Weights of a small GPT-style language model, trained from scratch on English Wikipedia: width 192, RMSNorm before each block.
Each number is 200 + 40 x the weight over its row's rms, rounded and kept within 0 to 999. Layers, rows and columns count from 0. The size before them is the row's rms in percent of the matrix's.

# up: layer 6 MLP up, 512x192, rms 0.0551, rows 198-203, columns 0-191
# down: layer 6 MLP down (transposed), 512x192, rms 0.0572, rows 198-203, columns 0-191
# gate: layer 6 MLP gate, 512x192, rms 0.0591, rows 199-203, columns 0-191
up198,097,223,202,177,211,212,229,273,141,179,221,140,215,190,170,173,274,171,216,238,224,246,244,200,206,208,230,148,274,266,172,193,164,141,236,202,207,273,227,238,153,163,199,230,203,189,171,215,176,220,134,242,123,208,187,184,230,247,248,180,182,162,171,222,226,130,231,212,157,220,153,217,229,174,185,258,184,210,233,199,161,232,170,153,256,206,200,168,209,172,203,220,261,247,153,118,131,199,222,171,111,188,167,147,259,174,203,277,184,161,191,234,155,274,202,127,228,160,117,183,162,228,204,207,222,233,184,259,124,212,213,215,213,132,156,180,122,226,193,173,177,164,147,150,265,113,243,184,207,252,166,231,246,181,203,155,103,197,224,211,199,231,222,193,224,177,211,169,176,255,142,213,187,252,173,181,289,243,238,116,175,246,209,219,152,251,153,243,263,127,199,202,196
down198,096,271,203,144,174,172,238,181,103,151,212,123,195,159,243,227,141,145,175,206,234,213,213,207,188,226,215,202,160,212,211,207,168,155,209,118,208,173,273,213,190,293,212,196,237,239,130,132,151,202,243,260,210,145,241,214,158,133,164,154,155,243,180,233,202,284,185,169,220,203,198,203,203,166,234,169,203,325,175,238,172,250,180,245,183,187,156,205,220,160,221,119,154,171,206,231,200,163,163,186,249,241,239,162,153,179,193,215,177,207,220,221,219,206,213,234,217,165,209,277,268,152,182,229,275,234,245,281,257,153,152,202,206,190,249,152,246,177,173,210,243,130,217,210,157,168,202,244,245,234,213,154,163,157,179,212,256,215,211,220,203,138,246,208,174,258,196,240,230,265,167,220,145,197,147,196,228,241,173,263,180,199,233,204,246,76,215,192,190,170,235,205,134
gate199,103,183,263,219,251,219,127,224,198,261,144,221,157,238,162,155,229,250,251,169,96,288,213,198,168,153,172,158,123,202,141,222,202,191,211,154,132,167,198,172,200,198,244,235,198,191,161,162,177,143,264,161,256,193,215,280,260,222,162,294,219,190,185,256,211,221,154,219,231,148,164,239,155,180,187,175,249,194,169,247,249,165,191,264,221,161,182,307,200,206,297,165,205,231,212,167,203,262,174,257,230,183,226,203,174,260,210,195,135,232,216,201,144,270,215,159,232,225,178,166,201,290,140,202,263,252,258,264,191,191,167,209,236,248,201,215,179,208,177,189,172,165,193,252,154,217,175,179,204,235,176,204,222,223,173,199,212,174,221,146,222,175,185,186,178,147,176,186,266,274,191,192,177,200,126,167,256,199,185,249,277,174,214,233,184,266,178,206,252,178,206,266,140
up199,112,241,161,187,189,168,211,143,138,144,283,166,260,149,191,181,267,222,172,194,177,213,137,303,194,125,196,213,219,135,213,280,217,185,212,163,180,246,213,251,188,196,110,243,214,273,204,212,310,248,162,216,197,166,196,253,168,202,227,185,209,218,258,233,258,188,220,217,224,199,198,306,191,230,217,230,223,198,231,189,208,188,242,195,227,237,270,145,198,196,218,218,240,155,195,199,219,147,245,179,227,219,213,250,293,216,151,208,177,221,186,173,175,110,148,166,172,144,184,174,182,171,210,71,264,192,176,221,181,172,174,222,232,193,181,225,204,231,168,240,221,186,278,176,206,162,245,198,215,178,195,88,227,212,169,208,179,218,154,184,265,221,161,207,156,156,216,184,217,246,184,182,211,182,227,182,229,188,239,229,227,224,157,194,260,141,124,194,236,191,72,193,232
down199,112,206,219,190,159,140,185,157,232,173,159,149,223,184,249,207,233,181,157,190,217,173,190,173,178,191,246,172,187,154,139,241,179,236,193,152,164,213,163,154,213,181,180,172,179,257,188,261,263,147,194,176,179,158,130,214,226,180,223,156,207,132,143,228,281,235,219,204,220,220,245,251,220,169,232,239,237,226,250,195,293,137,259,193,205,177,331,106,219,232,195,146,170,198,193,198,256,205,204,254,221,201,229,204,218,207,162,192,224,194,265,177,193,212,161,267,244,166,187,243,173,190,270,158,234,205,160,204,151,117,211,129,171,223,111,266,195,221,218,163,152,240,296,200,277,198,235,220,290,224,201,108,141,232,164,288,198,245,150,213,184,175,169,179,162,151,153,213,215,212,145,150,168,169,198,264,180,171,224,212,184,162,170,128,199,206,164,193,240,178,191,154,194
gate200,099,141,172,211,240,210,228,231,211,195,205,205,209,135,238,192,220,242,208,208,226,94,220,183,127,172,153,156,165,169,240,215,187,245,200,216,229,311,342,179,143,204,217,259,193,168,236,172,188,203,186,173,191,160,158,144,208,229,202,161,220,173,207,306,241,223,239,153,135,193,289,200,189,145,207,239,165,260,150,170,223,143,194,192,215,172,165,198,221,210,239,295,187,119,214,209,207,183,194,264,181,259,207,210,216,166,227,234,134,221,257,228,141,222,200,193,146,223,237,303,255,204,141,231,257,126,168,223,156,107,165,256,242,165,181,223,190,247,168,191,262,191,160,179,213,215,247,222,202,224,252,171,174,158,168,179,202,226,178,166,258,163,205,242,195,238,146,222,245,196,192,210,261,148,202,157,180,249,178,177,217,164,223,221,217,206,270,192,176,196,194,179,122
up200,097,248,237,259,183,135,246,143,141,245,162,211,191,284,184,181,196,156,212,202,238,202,249,154,264,226,162,268,234,243,210,215,200,206,251,220,151,177,180,219,164,159,226,242,241,234,189,193,138,299,157,249,184,219,196,282,198,203,277,148,200,199,217,107,161,236,216,208,192,174,198,181,166,136,198,223,121,278,166,175,166,212,279,224,258,175,234,220,169,229,247,148,180,198,160,262,218,279,164,170,151,215,169,188,207,235,195,220,212,171,145,117,169,264,190,157,230,184,175,164,292,168,158,196,235,196,252,266,199,179,182,196,153,252,142,224,150,231,160,189,220,248,183,225,192,136,184,210,139,172,156,228,206,201,182,208,229,212,139,204,163,222,277,271,229,209,210,156,132,133,156,220,227,179,192,221,150,184,183,170,136,232,158,102,173,171,209,193,245,178,224,185,217
down200,093,194,199,193,200,208,306,241,181,191,259,156,205,189,234,226,199,247,180,173,201,195,173,199,160,117,186,184,240,107,145,191,205,219,145,162,253,146,236,196,149,296,107,170,159,138,199,122,214,190,244,187,217,251,142,196,239,187,167,137,183,209,239,243,191,199,140,216,192,109,272,202,199,249,194,179,236,218,235,149,225,189,294,255,219,237,116,191,191,143,169,155,186,229,172,156,176,193,186,222,209,203,266,256,206,191,212,219,179,178,275,223,280,146,182,167,188,198,201,212,107,207,208,186,220,163,195,245,213,265,222,237,204,212,233,230,228,224,262,244,218,179,212,215,217,203,202,259,181,157,265,214,181,143,179,204,201,144,168,127,338,215,112,225,216,184,225,182,175,185,200,225,210,213,185,178,182,252,254,192,253,194,246,220,197,240,169,248,211,243,260,218,134
gate201,102,124,182,173,161,161,194,175,266,185,173,226,263,264,188,170,179,223,224,228,214,161,208,236,208,152,173,156,189,149,191,231,237,261,146,144,168,248,184,205,238,195,226,186,232,257,141,206,196,139,166,193,187,206,233,234,179,224,226,204,245,180,203,255,141,213,256,209,190,277,240,166,204,162,244,225,179,218,258,273,103,265,225,152,205,175,238,251,209,163,159,111,287,210,159,194,144,246,202,224,163,196,262,246,203,168,212,236,228,213,159,178,183,181,188,224,260,207,182,214,209,161,125,193,213,214,280,229,225,186,152,106,204,195,240,252,254,201,180,101,147,246,165,134,209,200,225,232,161,247,135,178,205,151,173,224,212,163,213,162,148,167,210,238,210,180,159,202,198,247,136,169,202,160,159,194,169,190,242,242,129,235,128,245,243,197,133,208,321,193,214,232,246
up201,089,123,234,165,130,157,196,258,246,161,170,233,237,181,246,180,272,155,248,197,129,217,210,192,173,241,180,136,254,240,129,165,199,241,254,188,175,241,229,227,143,226,264,131,156,211,200,151,245,208,161,206,128,203,252,202,185,164,163,279,154,159,193,118,171,140,268,231,212,226,262,175,163,204,306,148,229,204,255,223,171,241,265,158,147,275,209,188,236,201,225,184,128,141,100,236,133,203,221,138,207,230,200,229,211,205,228,174,238,246,174,228,172,189,256,206,184,194,189,181,217,203,227,211,222,186,206,208,169,218,197,284,285,209,220,135,141,205,236,179,179,198,160,138,246,158,216,222,190,178,212,189,203,119,159,172,184,198,214,231,164,154,223,220,178,255,223,251,182,230,215,201,166,201,216,142,173,150,245,213,253,220,199,235,206,250,293,220,225,173,164,173,242
down201,099,136,208,226,125,204,199,159,205,198,193,157,230,251,145,201,249,181,292,219,230,150,214,180,210,241,119,212,210,206,85,224,279,191,137,200,149,139,217,186,230,157,229,230,200,235,159,245,257,158,127,170,188,208,247,205,144,219,226,264,190,189,167,211,156,245,189,191,125,248,286,212,153,186,250,225,189,178,221,251,183,207,196,227,137,223,143,209,335,156,177,127,270,157,215,159,161,199,218,211,241,207,271,260,187,173,188,177,218,235,222,241,214,143,192,186,196,216,157,230,202,148,197,226,176,273,256,228,228,235,204,152,200,209,184,227,228,197,220,110,196,166,142,158,170,161,175,238,201,195,180,156,180,258,201,266,257,179,221,185,145,145,187,242,269,100,218,248,165,172,201,171,196,237,206,179,169,199,257,164,197,172,223,254,192,194,174,175,243,185,222,133,185
gate202,104,138,207,130,250,151,150,165,240,175,158,164,162,274,115,217,169,146,227,212,183,166,171,241,209,155,245,260,135,207,258,214,282,236,161,188,219,229,100,198,184,234,169,161,207,170,258,176,215,162,136,199,154,181,176,265,235,224,167,148,139,277,185,146,178,234,176,175,178,191,174,205,205,234,183,270,246,114,199,171,191,177,207,178,173,206,149,157,208,212,219,183,178,120,286,139,246,169,228,184,184,223,254,142,163,220,243,222,229,169,162,208,207,191,148,201,234,160,217,230,183,199,202,139,256,249,111,205,189,226,197,232,207,204,222,181,211,167,145,145,139,211,186,273,150,182,185,228,194,216,112,135,276,239,231,233,166,185,268,228,198,207,167,163,134,239,214,118,241,154,205,225,211,159,222,244,203,239,224,217,228,251,254,229,252,230,235,166,177,183,244,193,153
up202,101,181,247,160,139,229,151,150,178,263,208,177,242,203,182,113,267,150,148,141,228,258,169,222,256,166,180,235,197,144,203,167,138,186,263,282,206,192,236,279,220,182,230,230,144,131,248,195,226,170,223,140,221,167,229,212,205,171,230,262,131,249,222,219,176,178,205,222,209,209,182,204,208,144,209,246,225,276,124,206,206,172,255,202,187,201,268,204,194,194,209,171,208,165,235,214,188,241,221,215,150,184,244,207,232,191,228,189,196,250,134,262,220,238,151,182,182,220,239,234,200,246,173,195,131,225,145,228,216,164,232,182,159,217,131,283,181,263,180,112,213,172,185,187,238,259,136,164,166,216,138,216,156,184,179,183,283,245,216,231,238,161,159,199,221,198,184,107,159,207,263,193,250,207,113,185,148,173,213,207,217,226,301,153,181,261,211,147,181,232,243,147,160
down202,100,222,254,210,259,204,182,210,245,146,290,232,228,238,217,206,194,154,227,211,233,222,203,244,172,157,126,179,167,189,214,144,222,248,192,161,153,230,129,286,171,242,256,254,216,175,254,205,205,216,248,161,213,197,234,214,176,180,158,211,228,243,170,153,204,171,232,172,203,197,214,127,183,237,203,209,153,214,165,189,180,260,185,193,253,245,256,119,259,254,253,133,240,205,282,159,227,207,224,189,191,138,79,152,157,189,193,194,147,278,269,198,149,297,170,226,217,139,216,187,244,237,170,226,293,201,238,233,232,171,192,245,272,265,215,222,237,133,210,193,161,181,177,234,196,173,205,165,246,134,259,202,236,256,256,234,164,171,201,184,207,213,229,242,194,148,208,190,260,214,220,258,149,171,224,199,232,149,230,200,208,152,148,165,255,183,186,144,238,208,196,174,263
gate203,106,206,187,248,159,276,207,160,193,213,218,167,97,218,155,170,256,148,246,230,259,217,242,205,235,145,147,222,243,188,198,167,160,208,262,166,216,172,195,184,242,131,137,209,196,164,185,128,214,247,272,199,175,210,193,227,238,180,185,279,82,197,210,282,222,197,218,200,206,218,205,205,201,254,207,141,148,155,212,211,242,270,171,215,222,233,230,178,187,193,183,194,274,177,171,183,170,200,233,135,185,127,219,250,162,274,216,194,212,231,169,221,96,213,221,233,216,223,144,211,210,203,157,167,199,201,209,240,192,196,227,222,164,188,133,194,157,280,207,161,260,162,155,225,278,214,289,135,194,163,188,278,207,146,232,192,200,228,211,77,184,234,147,136,166,219,212,115,151,127,162,187,230,183,233,211,204,209,249,217,241,183,171,246,164,172,139,184,186,211,232,201,197
up203,101,134,230,174,204,245,171,232,216,201,131,238,172,116,178,176,194,178,173,163,270,303,218,203,213,139,158,176,201,208,195,276,153,205,242,178,247,237,131,182,213,226,134,280,227,213,202,178,267,169,179,179,246,187,183,122,227,194,204,205,216,178,236,171,276,182,137,120,164,171,241,126,112,166,194,238,155,290,229,238,129,185,207,168,185,206,98,197,234,199,160,186,247,202,221,205,237,218,188,206,185,215,284,175,170,154,222,158,184,177,207,170,261,240,137,213,163,268,203,136,203,196,220,279,170,240,253,231,203,189,210,200,240,235,182,165,153,238,222,254,202,223,233,120,189,148,266,184,182,177,196,217,222,139,186,188,253,206,185,250,260,170,254,193,159,136,228,183,241,178,250,264,152,291,178,178,217,173,165,235,191,241,198,195,180,213,205,162,160,168,248,226,198
down203,096,221,190,190,269,197,197,204,288,201,173,118,230,254,220,172,135,223,187,210,171,212,260,155,139,194,211,189,163,193,216,259,161,252,149,234,155,166,276,169,310,185,232,178,158,188,140,226,167,182,152,138,199,187,157,215,177,152,233,194,233,131,235,239,142,191,156,253,245,201,226,181,187,251,186,230,151,180,243,213,176,232,203,243,232,227,234,232,224,213,181,227,251,189,231,169,257,176,142,179,261,170,222,209,188,202,275,149,200,147,258,238,141,263,191,197,206,170,195,201,209,190,134,237,196,181,217,218,125,197,186,221,189,201,212,167,206,179,150,291,47,136,130,283,199,191,173,252,213,268,160,204,218,312,255,215,175,232,212,236,185,216,222,220,179,202,242,239,185,220,167,165,157,238,186,191,239,196,176,173,211,222,155,255,131,213,247,262,145,170,177,202,195